Weights of a small transformer language model: vocabulary 4096, tied embeddings.
Each number is 128 + 32 x the weight over its row's rms, rounded and kept within 0 to 255. Layers, rows and columns count from 0. The size above them is the row's rms in percent of the matrix's.

# layer 5 MLP up, 256x64, rms 0.506, rows 79-131, columns 0-63
size [111  95 103  94 103  93  92  93  94 113 100  87  93  70  86  90 110 100  96  91  98 113 114  94  97 115  98  99  81 112  81  93 135 101  92 114 104  98  57  94 114  98  94 101 140  77  88 103 102  90  99 104 101]
[[104 108  90 121 136 112 101 134 126 171  96  61 156 147 108 101  96 155 139 162  60 166  53  97 152 118 130  69 128 101  55 135 104 123  59 187 142 150  90 144 127  88 104 120 121 108  81 145 113  97 117  74 152 136 117 104 117 123 191 116 115 125 125 134]
 [187  96  91 127 103 125 121 121 175 130 152 136  86 111  88  91 136 142 119 109 141  88  96 164 159 134 172 105 148  67 134 132 124 143  66 139  73 254  79 142 188 129 110 143 100  93  91 111 155 123 130 103 153 124 130 140 138 109 140 136 135 163 100 109]
 [139  93 105 150  84 141 129 144 145  69 145 185 147  87 171 188 162 127 142 106 167 147 107  99 142 104 106 175 133 163 200 179 147  44 109 183  99 111 164 140 142 136 121 134 117 121 102 165 160 135 107 103 133  84 150 101  93 181 136 128 122 115  95 172]
 [126 113 104 150 116  87 108  59 134 142 114 100 190 137 190  90 103  70 115 134  69 133 157 118 132 143 147 143  96 112  77  69 178 157 144  90 167  97 106  92 125 135  96  71 120 165 104 153 124 122  66 164 157 126 131  91 135  66  90 145 118 124 102 118]
 [ 69 176 177 111 142 126 122  78 135 121 161 152 107 132 134 128 100 144 194 117 175  99 103 151 130 137 170  83 147 110  95 136 100 129 139  88 110  97 166 150  44 137 151 141 125 143  91 109 111 154  98 133 117  63 122 134 140  42  67 103 147 127  77 121]
 [189  63  92 117 177 123 160 127 120 123 127 124 122 156 214 135 119  90 100 167 129 146 199  97 162  94 130 162  73 107 130 120 134 119 167 103 132 146 161  63 183 129 117 132 156 157 102  89 167 111 107 166 147  93 118  95 149 118 131 150 149 180  91 132]
 [183 195 116 174 127  86 123 117 129 116  87  94 148 108 137 130 111  75 147 150 184 155 178 129  83 116 108 112  52  81 120 164 172 108 174 108 114 114  90 143 149 147 117  92  89 120  84  97 112 149 129 123 146  73 182 113  72 107 161  84 128 120 121 133]
 [102 144  94 190 155 113  97 144 147 183 112 111 107  41 156 117 107 140  71  77  91 182 125 133 110  96  83 113 121 191 131  99 157 102 111 159 195 111 174 154 107 103  94  95  96 142 163 122 165 141 129 145 114 177 118 122 102  96 129 138 146 173 104 117]
 [ 79 155 157 202 135  88 153 127 157  90 204 117 120 134 166 144 195 145  99 162  72 109 117 122 123 159 122 132  87 183 142 166  90  77 133  83 183 125 156 115 137  88 168 102 114  92 168 138 147 142 140 141 103 103 120 146  84 128 101 132 103 148 152  83]
 [176  97  94 166 156 112 135 145 166 152 117  89 135 170  58 124 125 173 120 159 108 162 113 164 155 118 158 110 128 195  90 134 121 116 145 139  68 123  86 130 154 101  83 172  83 154 101 131 179 111 164 148 155 123 102 128 114 105 106 143 106  97  35 164]
 [166 118  93 151 141 134 166 215  82 106 122 146  99 148 123 140 124 129 124 126 110 128 108 160 138  56 116 100 134 144 104  79  89  84  88 128 170  76 163  85 161 115 113 138 108 113 120 140 121 211 156 180 157 193 152 137 101 109 126 126 126 135 166 189]
 [121 158  67 135  68 112 118 131 161  72 107 125  68 117 184 138  94 163 132  96  54 154  80 142  76 118 121  81 121 128 118 118  91  97  68 136 105 179 166 154 134 128 131 124 126 145 121 166 135 181 135 172 145 128 167  79 106 145 184 164 131 139 141 138]
 [192 116  98 105 142 117  96  79 155  99 148  99 142 131 112  77  88  93  94 161 171  87 119 109 171 128 185  69 150 157  89 187  68  98 193 149 101 120 156 103 126 110 139 116  93 160 132  71 163 119 147 104 101 103 142 161 137 131 133  83 155 113 147 144]
 [133 167 148 147  53  98 115 128 164 113 110 156  69 121 135 179 169 132 132 107  86  71 138 110  93  89 156 116 117 111  63 135 166  95 180  70 126 109  97 149 185  63 113 141 129  84 130 109 158 152  94 156  88 108 132 129 142 111  69 121 130  99 128 156]
 [102 174 190 132 158 125 186 100 175 101 160 193 126 133 103 112 126 128 190 133 131 149 132 130 100  97 124 161 171 159 165  73 170 100 151 146 135 100 134 160 125  94 119 117 118 126 122 156 152 143 203 132  74 118 142  60 123 105 103  58 160 136 144 158]
 [145 119 113 129  93 135 157  76  47 117  61 120  77 143  95 122  66  97  87  94 119 120 155  88 120 115 139 135 119 125 136 121 169 104 104 200  95 102  65 170 105 140 183 156  91 103 125  84  91 118 117 100 189 133 109 172 135 102 128 139 121 150 111 113]
 [120  35  86 100 163 130 145 122 114 142 170 112 169 152 101 101 136 192 106 157 105 122  97 132 189  98 124 172 142 102 103  85 181 152 140  82 134 133  92 120  82  89  96 156  98 123 141 129 114  65 116 120  96 143 114  81 114 146  94 149  93 177  89 106]
 [181  98 150 109 175 186 103  92  94 114 150 128 105 177 144  96 103 102  77 100  64  80 128  93 155 127 121  71 124 174 150 158 123 107 125 170 158 118 148 145 159 143 118 131 111 153 131 147  85  86 143  84  78 114 133  91 198  71 117 136 104 167 156 111]
 [147 128 111 132 133  97 143  46 142  87 180  55  95  98 121 107  78 112 149 118 141 137 148 118 122  97 120 140  76 191  78 217 112 121 133  88  98 126 114  99 123  64 113 121 136 168 130 113 147  87  53 136 142  93 146 129 157 125 135 133 140 123 150 162]
 [105 106  91 129 108 120 110 112 157 139 171 155 107 139 154 134 132 168  70 176  56 171 126 119 170  90 141 161 104  83 151 170 122  85 126 146 125 168 180 145 101 133 158 132 135 127 113 154 129 152  70 187  90 196 130 133 119 100 178  90 104  67 106  92]
 [140 126  92 103 134 127 136  99 176 136 135 100 134 155 162 139 175 151 105 184 128 150 126  87 121 116 109 149  86 135 101 123  88 139 185  48 118 151 181 204 164 119 166  85 162  60 150  87 185 128 131 123 136 107 142 147 171 138 177  92 146 153 102 107]
 [126 103 100 158 196 111 160 165  99 120 111 142 115 199  91 179 149 113 128 128 103 192 133 155 179  89 165 128 159 126 134 129 174 123  73 145 128 116  73 172  94  97 188 129 132 107 117  91 122  96 124 117 108 129  70 165 117 112 106 101  66 140  79 142]
 [118 133 152 176 150 118 209  89 156 129 170 154  83  89 190 130 150 119 194 144 125  73 140 115 143 145 127  46  98 108 117 105 123  98 164 136 138 110 119 145 152  84 157 100 145 170  89 183 139 131 146 157 149 162 177  87 161 106 136 139 122 117 130  77]
 [148 120 120 139 132 111  92 100 119 111 148  74  54 166  11 106  95 106 119 118 131 145 178 146 128 163 120 155 118 134  98 157 166 145 154 112 212 178 148 136 167 107  95 142 149 119 127  93 155 111 125  86 132 138 119 111 147  63 126 152 123  88 110 158]
 [135 146 115 120 142 166  86 131  92 196  97  62  90 135 123 114 137  95  74 109 118 155 104  89 129 170 152 118  94  45 113 171 134 112 118 148 104  55 110 151 133 111 121  89  94 168 101  98 116  89 156 125 199 180 136 148 149 158 116 132 149 107 111  89]
 [105  78 146 130 159 140 113  95 138 194 187 107 136 166 120 122 121 168 106 164 131 115 169 102 168  92  70 178  90  92 130 141 165 169 147 123 196  96 147 126 115  75  72 126  75 142 134 136 148 126 122 164 107 180  88  74 148 122 127  98  91  99 145 137]
 [ 86 116 163 178 110 112  81 150 153  93  86 125  96 143 134 143 107  51 228 101 113 162 110 124 113 107 124 155 148 106  97 116 170 132  93 123  94 164 146 143 141 180 199 134 138 132 178 155  59 112 135 113 117 143 135 130 134 152 108  75 123 175 129 120]
 [129 108 115 175 123 142 101 157 135 149 161  87  90 185 102 106 104 129 102 142 166 172 118  84 116  67 114 169 103  92 186 138 102 169 168 151 197 167 103  96 158 135 162 167 134 144 167  95 147 152  73 112 127 101  81  85  98 152 115 143 126 180 158 118]
 [123 139  97  85  96 134  91  90 152 145 111 131 100  83 147 146  78 146 126 146 156 167 107  51 122 138 117 131 107  40 135 159  71 129 156 110  81 107 147 160 141  82 145 116 109 106  96 164 166  89 137 165 113 127  87  73 155 139 112 154 149 157 201 155]
 [201 139 136 132 176 147 100 100 140 108  95 127 166 105 128 154 111 102 176 148 158 173 123 129 126 149 131 171  90 101 151 147 161 107 161 125 183 132 138 112 184 100 164 119  85 118 173 152 110 152 125  83 175 181  92  92 122 174 145 150  71 148 121  48]
 [117  57  97 190 130 114 140 104 116 105 122 162 121 129  85 191  87 124 112  92 102 103  88 141 150 111 160 160  97 103 128 142 100 161 159 124 155 162 176  86  93 174 106 163 157 153 132 131 105  89  87 159 109 153 126 123 134  39 105 151 151 191 123 164]
 [122 155  77 103  72 139  95 139 135  96 156 129 142 114 126 115 104  70 121  96 112 128  96 158 149 148 119 157 122 144 135 129 147 115  85 100 128 139 143 177  61  74 148 146 120 105  94 119 116 191  76 232 163 103 189  98 151 111 112  92 144  89 151  99]
 [157 102 130  91 168 119 174  93 163 123 169 119 141 132  76 103 119 124 131 116 140 112 182 136  76 111 153  65 113 120 108 165 125 125 162 163  83  74 100 162  92 122 178 111 123  84 100  91 147 180 129 108  87 169 174 154 156 119 114  50 146  89  87 122]
 [100  78 125  97 110  55 102 105 186  99 116 113 178 153 172 163 141 105 120  87 129  75 124 178 156 124 150 122 132 129  91  98 144  89 115  88  69 107 134 128 164 140 159  76 160 122 100 135 151  53 104 102 132 155 181 100 163 123 145 186 106 119 147 142]
 [170 157 109 161  94 138 139 114 156 154 111  96 136 122 120 136 170  90  73  74 139 145 148  55 122  95 189 131 118 161 145 163  70 162 132 103 126 165 188 145 175  91 183 137 161 127 114 128 143 143 140 146 222 150 119 126 145 112 166 160 134 131  84 148]
 [204 156 123 134 169 127 141 157 143 100  88 163 109 145  98 168 125 166 126 125  60  95 134 128 126 109 137  88  98 189 141 132  45 129 126 151 108  87  63 107 182 105 122 127 124 178 134 157  95  93 104 154 105 163 167  80 139 116 111 149  70 134 102 131]
 [177 177 100  84  64 120 104 136 120 182 183 162 104  85  84 120 133 147 133 145  75 153  82  90  88 133 124 108 160 116 154 151 107 138 136 148 141 129 149 136  74  75 116 134 191 131 121  98 139 117 163 141 151  76  99  99  93 140  63  97 118 130 188 128]
 [148 170 139 124 132  59 129 165 183 121  95 144 136 172  74 154 132 125 217 135 107 140 148 132 170 116 190 116 121 158 155  75 103 136 166 135 109 110 156 156 164 119 149 162 121  73 125 121 101 180 172 101 143 151 151 148 196 135 140 145 171 126  80 135]
 [168 207 142  80 115 127  87 135 137 158  64 119 107  76 178 154 103  96 159 117 113 144 124 142  29 124  86 108 155 133 130 120 105 154 168 138  91 124 117 137 108 142  88 147 165 107  54 163  92 167 141 116 125  98 103 101 118 156 133 100 128  95  93 153]
 [141 144 170 147 111  84 104 156  67  76  78 152 134 107  91 146 176 115  80 110 111 114 112  91 169 179 196 128 143 118 101 119 120 133 103 169 157 102 130 144 173 207 156 164 139 130 147 124 138 164 129 123 172 151  93 113 144  88 115 118 114  94 156  52]
 [101 148 138 123 165  61 150 126 156 165 143 139 134 106 151 146 140 116 144  97  82 111  29  91  93  83  93  96  72 118 141 113 127  97  92 131 130 111 147 114 179 113 175  78 110  94 137 153 159  80 165 128  78 127 126  77 145 129 122 161 195 127 156 153]
 [114  36  95 169 127 156  64 162 158 126 112 140 139 159  99  91 122 124 164  82 133  62 105 137 140 114 109 145 153  73 149  96 152 113 129 112 137 147 155 144 104 146  91  47 141 117  69 169 113 149 124 186 118 111 132 170 159  86 100 131  83 115 117 122]
 [148 129 146 129 150 164 191 144  91 106 101  92 116 129 143 161 191 176 137 111  91 107 149  92 136 101 108 121  73 135 128 171 139 116 131  62  85  98  81 132 154 126  83  97 121 113  95 103 151 195 167 120 160 151 199  87 168 164 171 105 101 142 156 142]
 [115 162 117 151 135 116 138  96 101 143 120 130  99 106 186 138 107  98 166 130 151 158 163 107 127 119 118 107  76  73 114 128 147 136 150 153 182 125 150 160  92 108 126 129 134 191  64 175 111 133  74 199 114 117 161 142  53 128  96  79  98  73  73 117]
 [183 125  69 116 149 105 124 121  96 155 103 135 151  97 129  81  84 133 119 150 104 104 129 121 168 190 133 135 181 155 141 151 109 119  86 152 142 152 141 134 168 122 123 200  78  98  52 112 179  67 151 145 113 138  91 142 102 130 134 137 126 139  40 149]
 [101 134 100 138 136 137 133  77 129 114 112 151  85  70  77  52 126 130 123 116 132 127 147 205 119 132 140 206 161 158 105 104 157 128 132 158 146  62 159 186  93 120  84  56 113 126 168 133 139 126 106 119 135 118 125  48 135 121 158 140 144 131 113 155]
 [128 142 160 169 107  93 169  98 140 117 138  72 105  98 123 149  91 144 160  89  69 173 105 122  63 100  95 139  99  87 153 187 157 137 128 115  99 145 158 156  73  69 131 121 104  92  63  83 115 161  94 105  83 146 154 131 163 134  95 120 160  96  97 127]
 [140  97 152 158 141 133 173 147  74 104 184 123 152 159  93 136 146 161 178 135 117 148 156 162 153  89 169 106 127  36 179 120 139 108 131 159 134  60 128 130 123 162 118 102  94 115 143 109  88 113 119 143  69  43 134 127 121 158 136 111  77 138 151 167]
 [165 193 150 142 141 112 109 128 105 128 111 127 108 118 112  11 119  69 144 120 131 165 146  56 111 139 136 105 120 129 159 149  98 128 104  86 154 156 145  92 144  93  96 108 111 158 134 139 169 115 116 147 130 205 115 100 129  71 119  93 106  82  90  87]
 [173 162 135 175 104 122  82  75 123 158  78 140  88  89 177 104 105 131 124  68 176 105 119 120 110 158 102  80  97  94 144 159 133  92 111 151 151 104  84 104 152 116 137 148 160 172 143 181 124  72  69 141 121 101 151 183  89  87 122 133  99 114  99  95]
 [135 165 148 140 158  88 147 123 136 109 130 112 175  77 161 185 133 182 120  98 150  97 175 191 161 144 182 167  38 160 113 118 139 113 110 114  89  96 154  71 116  84  97 123 137 163 113 109 118 154 135 148  98 131 126 152  89  81 115 115 134 199 118 126]
 [113 171  90 139 183 129 120  78 122 136 105 175 137  90 131 138 122 106 147 193 110 117 202 128 119  76 109 226 121  93 151 156 113  99 121 111 155 122 124 107 136 155 159 124 133 133 159 165 128 136  60  80  92 139  39 137 157 139 101 152 139 132 133 137]
 [ 89 168  89 128 132  97 160  91 132  82 106 148  87 121 137 120 109 118  86 109  68 120 140 113 200  83 115 140  89 103  91  80 112 126  96 124  43 152 101 126  91 108 127 168 144 160 142 124  83 142 104 184 100  87 186 162 160  92 150 101 148 135 102 148]]
# layer 5 MLP down (transposed), 256x64, rms 0.239, rows 79-130, columns 0-63
size [112 102  96  91  91 103  97  99  94  99  92  86  90  91 101 101  97 107 102 109  98 103 114  96  99  97 100  90  98 108  93 101 100  99 102 102  98 106  93 107 109  92  99 110 113  90  92 103  96  94  95 105]
[[ 81 124 149 178 160 209 132  71  80 153  88 107 172 172 120  45 154 122 130 154 124 113 129  95  74 171 159 146  91 184 129 145 161 185  91  99 130 149 134 165 163 119 107  91  92 151 117 146 140 169 121 114 124 114 155 135 106 176 146 139 124 120 135 128]
 [106 110 139 121 104 116  82 152 149 119 124 117 171 101 109 130 182 112 160 153 119 124 160 183 188 154  79  74 161 177 114 113 150 118 137 117  99 191  83 142  54 121 128 105 147  92 217 121 153 124 137 134 118 146 103  82 124 137 133 172  66 107  95 131]
 [162 114 154 100 100 128 154 140 115  80 128 178 175  44 156 129 126  83 109 160 177 108 103 104 129 130  90 131 138 118 120 103 150 157 157 120 154 122  93  55 111 169  97 110  66  60 115  97  97 170  90 167 200 128 154 121 134 129 116 121  96 132 100 148]
 [123 122 164  98 143 137 208 124 140 100 157 105  79  84 119 203 121  65 160 119 157 106 107  70 124 140 178 136 124  67 129  99 154  90 162 134  91 154  87 149 172 121 153 142 101  98 146 101 138 128 127  97 118 158  83  96 125 159  69 124 127 146 127  67]
 [ 94 115 142 176 112 141 103 124  92  82 137  77 113 217 159 106 136 111 196 153  98 139 106 114 130 166 185 160 119 164 143 179 109 133 138 120  42 152 103 211 126 121 127 164 113 139  79 108 141 129 128 118 166 139 123  87 156  96 131 117 131 168 143 124]
 [152 185 121 149  67 131 142 157 203  87 102 142 177 138 156  65 127 154 121 125 156  90 104 168 147 151 162 106 139 106 146  91 116 174 113 126  74  85 152 163 141 156  83 117 154 147  92 109 143  88 166 140  73 134  94  87 173  89 129  89 128 134 148 163]
 [130 151 116 129 152 148 164 110 127 138 130 134 138  66 111 143 117 102 185 128 134 184 156  93 149 178 159 136 148 131  72 130 219 177 191 142 152 130 111 137 200 130  82  84 114 100 194 126 157 135 152 122 135 155  86 143 142 104 128 104 133 138 191  96]
 [ 80 134  88  81  99  93  84 139 113 111  90 182 109  59 111 119  79 113 122  87 138 115 153 148 124 133 135 124 105 129 141 174 190 131 156 158 146  92 170 140 121 141 170 110  83 106 102  76 150 100 146 142 103 131  50 112  79  95 115 159 169 149 129 189]
 [109 147  76 181  75 101 155 117  75 170 137 120  69 110 148 139 135 103 112 125  77  89 145 170 138 190 161 111 108  93 155 109 152  91 181 117 177  72 124 123 183 135 150  82  82 137 131  93 143 142  86  69 115 133 116 137 140 144 171 139 148  87 101 128]
 [120  69  99 118 164 178 154 156  92 147 139 159 118 126 114 114 112  98  97 127 104 142  71 144 122  93 103  96 153 152  60 137 133 139 101 161 132 148  13 166 121  82 123 136 122 115 191 173 101 162 136 111  85 155 112  98 147 141 145 153 144 103 179  95]
 [116 139  63 135 124 207  87 152  86 120  80 169  69 120 117 148 126 149 189  94 135 104  80 118 126 129 125  69 194 126 117 163 141 125 118 113 151  97 158 101 154 180  90 145 134 114  91 162 141 132 147 137  99 148 147 132 121  58 186 144  78 110 134 132]
 [127  85 110 116 182  97 153 122 111  82 109 127 100  96 213 148 145 165 115 126 159 154 121  98 158  63 121 142 109 131 102 114 136 115 103 223 206  96 112 148 120 130 136 134 162 163 152 151 108 103 132  89 107  90 115  79 142 136 198 102 143 140 101 134]
 [101  64 134 207 131 126 145 194 146  94  91 164 147 169 167 158 146 162 150 112 104 116 123 130 117 100  71 118  96 163 139 104 172 184 115  84 145 155 129 130 130 120 188 120 169 205 107 112  61 113 124 171 131 158 125 119 107 126 166 120  95 113 139 134]
 [113  81 157 187  99 163 101 119 103  97  72 126  65 118 113  68 128 120 169 165 119  87 120 123 165 134  92 152 103 149 116 125 198 131 160  95 126 128  91 138 140 130  48 114  85 104 118 108 149  99 102 141  86 152 136 180 122 115  81 106 184 148 138  85]
 [ 93 111 100 161 108 104  57  79 111 122 121 103 115  96 155 161  52 121  51 145 122 133 105  97 140 161 138 127 105  73 119 148 164 133 140 181 141 111 151  90 110 121 148 116  97 183 126 125 116  45  89 164  94  84 175 120  89 120 158 159 111 120 116 128]
 [114  83 121 141 110 135  58 151 119 143 133 133 153 165 163 153 125 131  95  77  57 195 120  84 136 140 137 164  95 117 101 149  97 156 143 111 110 125  81 168  62 118 100 135 135 178 145 203 155 142 151 185 126 142 131 150 123 128 128 158 192 165 131 172]
 [110  52 125 164 117 150 106 191 209 120  84 117 114 150 145  73 134 121  97 154 116  99  61 124 135 117 139 145 139 125 216  75  94 138 107 137 128 140 125 129 146 111 112 150 167 158 100 154 126 150 135 145 116 182 150 110 137  83 121 129  89 112  54 106]
 [102 132 183 104 120 139 135  77  94 136 112 141 169 122 189 174 117 123 172  97 135 172 123 113 143 171 178  98 112 112 159 120 132 106 116  91 126 160 130  88 117 114 127 149 103 139 128 124  36  56 123 146 104 130 190 125 150 136 107 120  50 180 142  81]
 [ 67 146 172 144 128 121 167 170 169 125 100 146  85 125 123 125 126  63 151  53 100  97 127 170  87 113 153 110 108  92 152  56 133 139 106 111 116  85 102 102 157 156 122 177 128  78 119 116 128 119 111 165  79  77 156 122  97 110 169 157 102 156 147 181]
 [145 127 145 142 140  74 107 138  83 151 160 142 183  99 164 160 116 162 132 103 148 152 166 170  89 119 193 116 100 167  79  79 178 126 149 122 159 118  70 109 110 167 145 153  79 119 162  98 138 128 175  67 145  89  93  81 103 140 126 133 111 178  96 160]
 [114 180 165 146  93 100 164 129 116  86 153  96 127 146  90  88  98  83 152 192 146 106 134 101 174 163 157  84 116 109 166 110 143 169 173 168 113 128 145 104 162 158  96 178 113 168 128  93 139 108 190 183 113 162  57 124 120 106 114 160 111 163 128 104]
 [ 80 115 197 101 153  98 169 207 113 104 149 105  99 125 120 158 119 101 145  89 115 133 164 152  90 117  86 154 117 183 137 191 167 181 128 133 116 154 118  95  74 144 182  95 159 137  90 135 103 106 147 120 137 120 102 180 115 125 158  93  86  96  80 114]
 [ 82  85 136 131 155 129  97 171 168 130 138  97 123 142 140  96 118 108 120 149  27 174 150 165 120  99 172 115 102 115 129  74 125 169 122  24  58 119 129 173 125 126 137 144 130 162 164 148 138 172 155 177 156 153 129 132 109 109 134 161 105 118 120 122]
 [ 71 118  74 108  47 130 135 161 116  77 119 100  81 121 168 170 114 128 143 161  99 146  69 139 152  89 163  96 155 111 117 116 135 159 126 138 199 135  98 154 138 150 149 165  92 139 112  87 150  96 159 103 183 120 149 156 135 138 200 169 140 103 156 111]
 [165  63 149 160 131  98 107 163 143 136  76 178 131  95 136 177 177 157 115  66 143 105  89 171  90 110 160 193 186 156 109 144 148 199 122 137 101 103 146 173 144 132 126 168 132  71 127  76 125 144  95 115 132 123 121 131 167 112 104 166 117 105 111 142]
 [ 95 133 117 132 104 141  50 167 147 115 114 148 158 123 107 130 116 142 124  81  82  95 133 127 104 132  83 105 148 121  87  76 150 127 153 150  84 148 128 151  78 160 158  79  86 159 160 131 136 150 181 113 191  53 147 141 125 113 174 160 126 206 121 167]
 [162 176 136 152 126 109 106 111 103 125 139 104 201 110 124 128 150 148   8 121 136  94  99 127 155 142 121 132 140 116  97 159 213  78 179 136 129 130 105 170 161  86 105 169 115 150 116 135 171 111 130 101 117 152 143 116 135  97 132  70  83  99 123 159]
 [171 150 100 112 121 108 114  85 114  71 110 118 112 154 194 151 188 153 197 149 111 107 151 157 159 165 156 141  82 130 118 146 159 137  60 161 155 108  88 166 109 167 115 153  96 155 118 117 168 164 157 169 115 177 191  82 133 110  93 131 143 146 156 127]
 [ 96 105 132 106 176  62 128 142  94 112 119 104  55 122 147 146 133 112 144 107 140  92 136 132 142  84 104 134 171 172 120 104  95 137  94 167  69 105 128 135 107  92 129  92 181 184 119 144  47 165  80 111  97 167 104 174  98 129 119  94 135  91  88 151]
 [119 163  88 119 148  80  57 127 118 150 135 156 136  86 110 129  96 172 155  72 136 139 180 128  77 134 121 110 138 110 137 157 167 137 102 125 146 171 126 129 130  85 119  46 102 164 124 120  81 155 127  67 191  87 133 193  93  80 132 143 124 167 140 118]
 [101 103 101 109  88 119 145 117 186 103 122 141  97 145 131 207  86 116 127  73 104 168  65 143 133 105 180 144 116 151  94 180 127 185 133 150 107 101 133 152 144 146  90 183 146 145 117  65 120 118 117 137  65 109  85  94 169 122 191 124 129 121 118  94]
 [100  78 109 127 103 163  85 115 127 122 118 177 143 120 106 193 121 126 170 129 151 126  62 186 138 142 176 116 102 129 134 195 122 122 139  58 159 115 147  29 129 159  88 114  56 133 120 124  91  93 112 137  81  98 138 155 110 112 137 106 124 123 138 121]
 [138 116 176  71 104 137 100 166 101  98 125 116 193  88 150 182  95 137 131 132 176  89 142 129 108 165 122  85 160 166 114 154 165 174  79 169 145 183  84 106 106  94 136 167 110 119 158 136  93 111 149 121  98 144 161 184 144 150  81  93 112 118 100  72]
 [150 115 139 137 116 151 115 131 103 101 111 135 145 119 166 152 124 122  73 114  97 103  52  95 175  91  86 115 109 146  98 155 108 107 141 109  58 133 102  58  83  98 124 130 105 156 127  64  69 130 150 181  71 173  62 107 147 135 128 124 135 152  94 160]
 [ 85 145 118 109 133 123 106 119 127 101 188 102 111 112 108 171 148  93 121 117  84 187 158 177 134 152 153  58 177  72 103  73 135 138 177 121  60 134 168 130 124 168 140 107 116  98 157  62 112 126 144  84 130 115 143 135 165 143 185 174 146 144 135  97]
 [100  62 186 128 173 166 130 140  69 120 145 128  84 161 168 142 138 128 143 161 133 113  63 134 156 112 100 133 109 167  69 158 164 156 151 111 120 175  39 129 186 107 132 143  93 124  99 117  91 136 111 125 103 122 102  87 142  98 101 157  71 114 147 108]
 [149 108 125 179 116 112  92 135  89 152 179 153 121  87 107 126 114  76 137 114 133 134 179  39  99  67  76 147 124 129  87 142 123 160 139 115 117 142 127 162 139 140 104 122 130  80 136 101 109 153 158  95  53 143 125 154  85  79 107 132 172 109 172 191]
 [ 68 104 154 118 117 111 102 119 175 144 145 172 117 135  81 103 105 113 118 185 147 188  99 149  90 126 128 138 186 144 212 182 128 187 145 140 127 148 116  78 185 133 112 120 163 124 168  94 117 103 158 107 114  82 148 164  72 139 106 105 135 149  90 146]
 [148 126 105 196 196 126 144 114  79 128 137  96 125 134 155 102 123  93 141  55 200 162 159 161 125 146 105 127  71  87 102 122  98  98 108 143 104 114 123 100 121 170 142 107  93  79 143 184 189  81  87 117 133 158 108  93 135 122 130 151 146 164 118 177]
 [161  64 135 134 135  83 125 143 168 134 173 137 109 157 162 127 117 145 122 171 119 110 141 169 110  76 105  83 128 179 166  72 175 139 164 134 145 138 133 164 181  82 146  86 206 132  86 107 122 109  94  72 116 151  93 109 104  95  82  89 117 112 146 156]
 [116 142 113 112 172  54 126 115  38 195  94  98 104  96 175 145 140 119 124  99  72 101 143 149 154 119 121  90 100 153 125 155 120 100 136  88 138 146 134 176  98 123 195 141 143 108 113 144  95 162  49 118  72 134 106 146 125 133 171 163 117 117 113 117]
 [ 94 154 131 174 123 157 125 130 169 102 121  96  83 136 136 148 138 121 172  93 145 137 117 138 143 116 177  89 159  92 139  87 159 194 160 106 104 104 208 124 134  67 103 117  93 172 119 123 135 127  85 141  68 130  75 119 161  63 102 191 106 132 143 160]
 [ 89 197 131 158 116 123 176 102 158 145 128 103 115 131 104 106  96 126 129 111 219 144 137 131 180 158 127 120  71 169 145  97 116 126 147 169  83 139  58 154 128 167 131  95 108 114  93 110  81  94 207 151 135 126  99 132 115 165 134 110 119  63 144 106]
 [145  63 159 105 120 146  77 181 121 107 156 170 103 137 102  92 133 142 118 164 113 145 117 112 115 122 158 162 155 177 192 155 111 131 120 124 104 147  40 150 178 104 174 105 119 128 115 127 143 162 177 170 169 131 134  68 101  87 140 186 145 160 130  85]
 [110 187 134  85 123 111 168 116 112 119  51  96 111 175 114 158 165  97 145 129 142 109 150 155  45 120 153 105  99 107 178 115 133 130 129 137 206 147  92 130 189 109 136 122 110  83 160 156 153 121 142 171 129 141 149 181 156 157 103 124 146 138  66  89]
 [155 132 115 144  83 150 128 152 151 152 102 149  94 117 150 101 131  72 154 142 123 170 158  92  82 143  85 155  94 127 134  96 129 142 137 163 146 115 125 159 109 147 152 159 111 116 122 111 199  74 140 125 159 139 106 141  20 182 180 178 181 119 103 175]
 [148  63  90 170 128 111 131 126 121  96  95 125 134 139 150 136  82 120  83 102  98 130 109 146 162 123 127 117 107 103 164 142 146 161 130 119 126  67  94  81 126 174 164 166  92 123 100 124 133  55  83 117  53  80 133 192 119 149 140 155 162 188  88 164]
 [157 206 144 100  83  92 120 158 149 141 140 132 105  97 107  77 151 106 140 138 125 160 121 130 157 149 106 139 191 104 116 104 102 151 147 131 177  83  89  68 133 180 173 162  75 160 102 111 115 109 167 155 105  86  80 125 169 105 110 155 191 104 167 142]
 [ 95 153 121 166 177  97 154 148 137 111 171 117  88 149 132 115 162 120 145 156 164 162  79 129 125 132 167 164 142 149 161  90  77 137  95 146  91 159  76  85 138 140 160 109 177 119 133  77 138 146 120 122 144  88 126  91 175  45 179 174 197 119 143 124]
 [113 144 155 106 146 150 165 132 125 155  74  89  88  96 189 140 157  74 146 115  86 120 112  56 141 116  81 151 110 132 145 122 143 137 139 109 130 159  62  93 167 162 102 129 125 152  84 177 128 129 145 174 132 220 112 140  88 124 150 107 136 179 176 147]
 [137 116 119 115 110 131  83 100 136 135 121  99  97 154 136 154  72 128 105 121 140 165  80 136 184 174 118 156 147 148 152 147 109 126 124  92  67 122 105 136 159 132 140 117 161 109  87  92 130  99 133 152  57 159  74  91  77 141 238 154  73  96 116 114]
 [121 180  90 157  46 105 160 135 131 147  77 166 158 133 112 157  98 161 165 113 174 153 133 148 155 148 132 124 109 158 155 144 118 102 120 113  54 104  90  95 111 153  92 116 156 114 183 113  68 107 167 121 133 100 111 183 123 174  88 132 128  64 171 130]]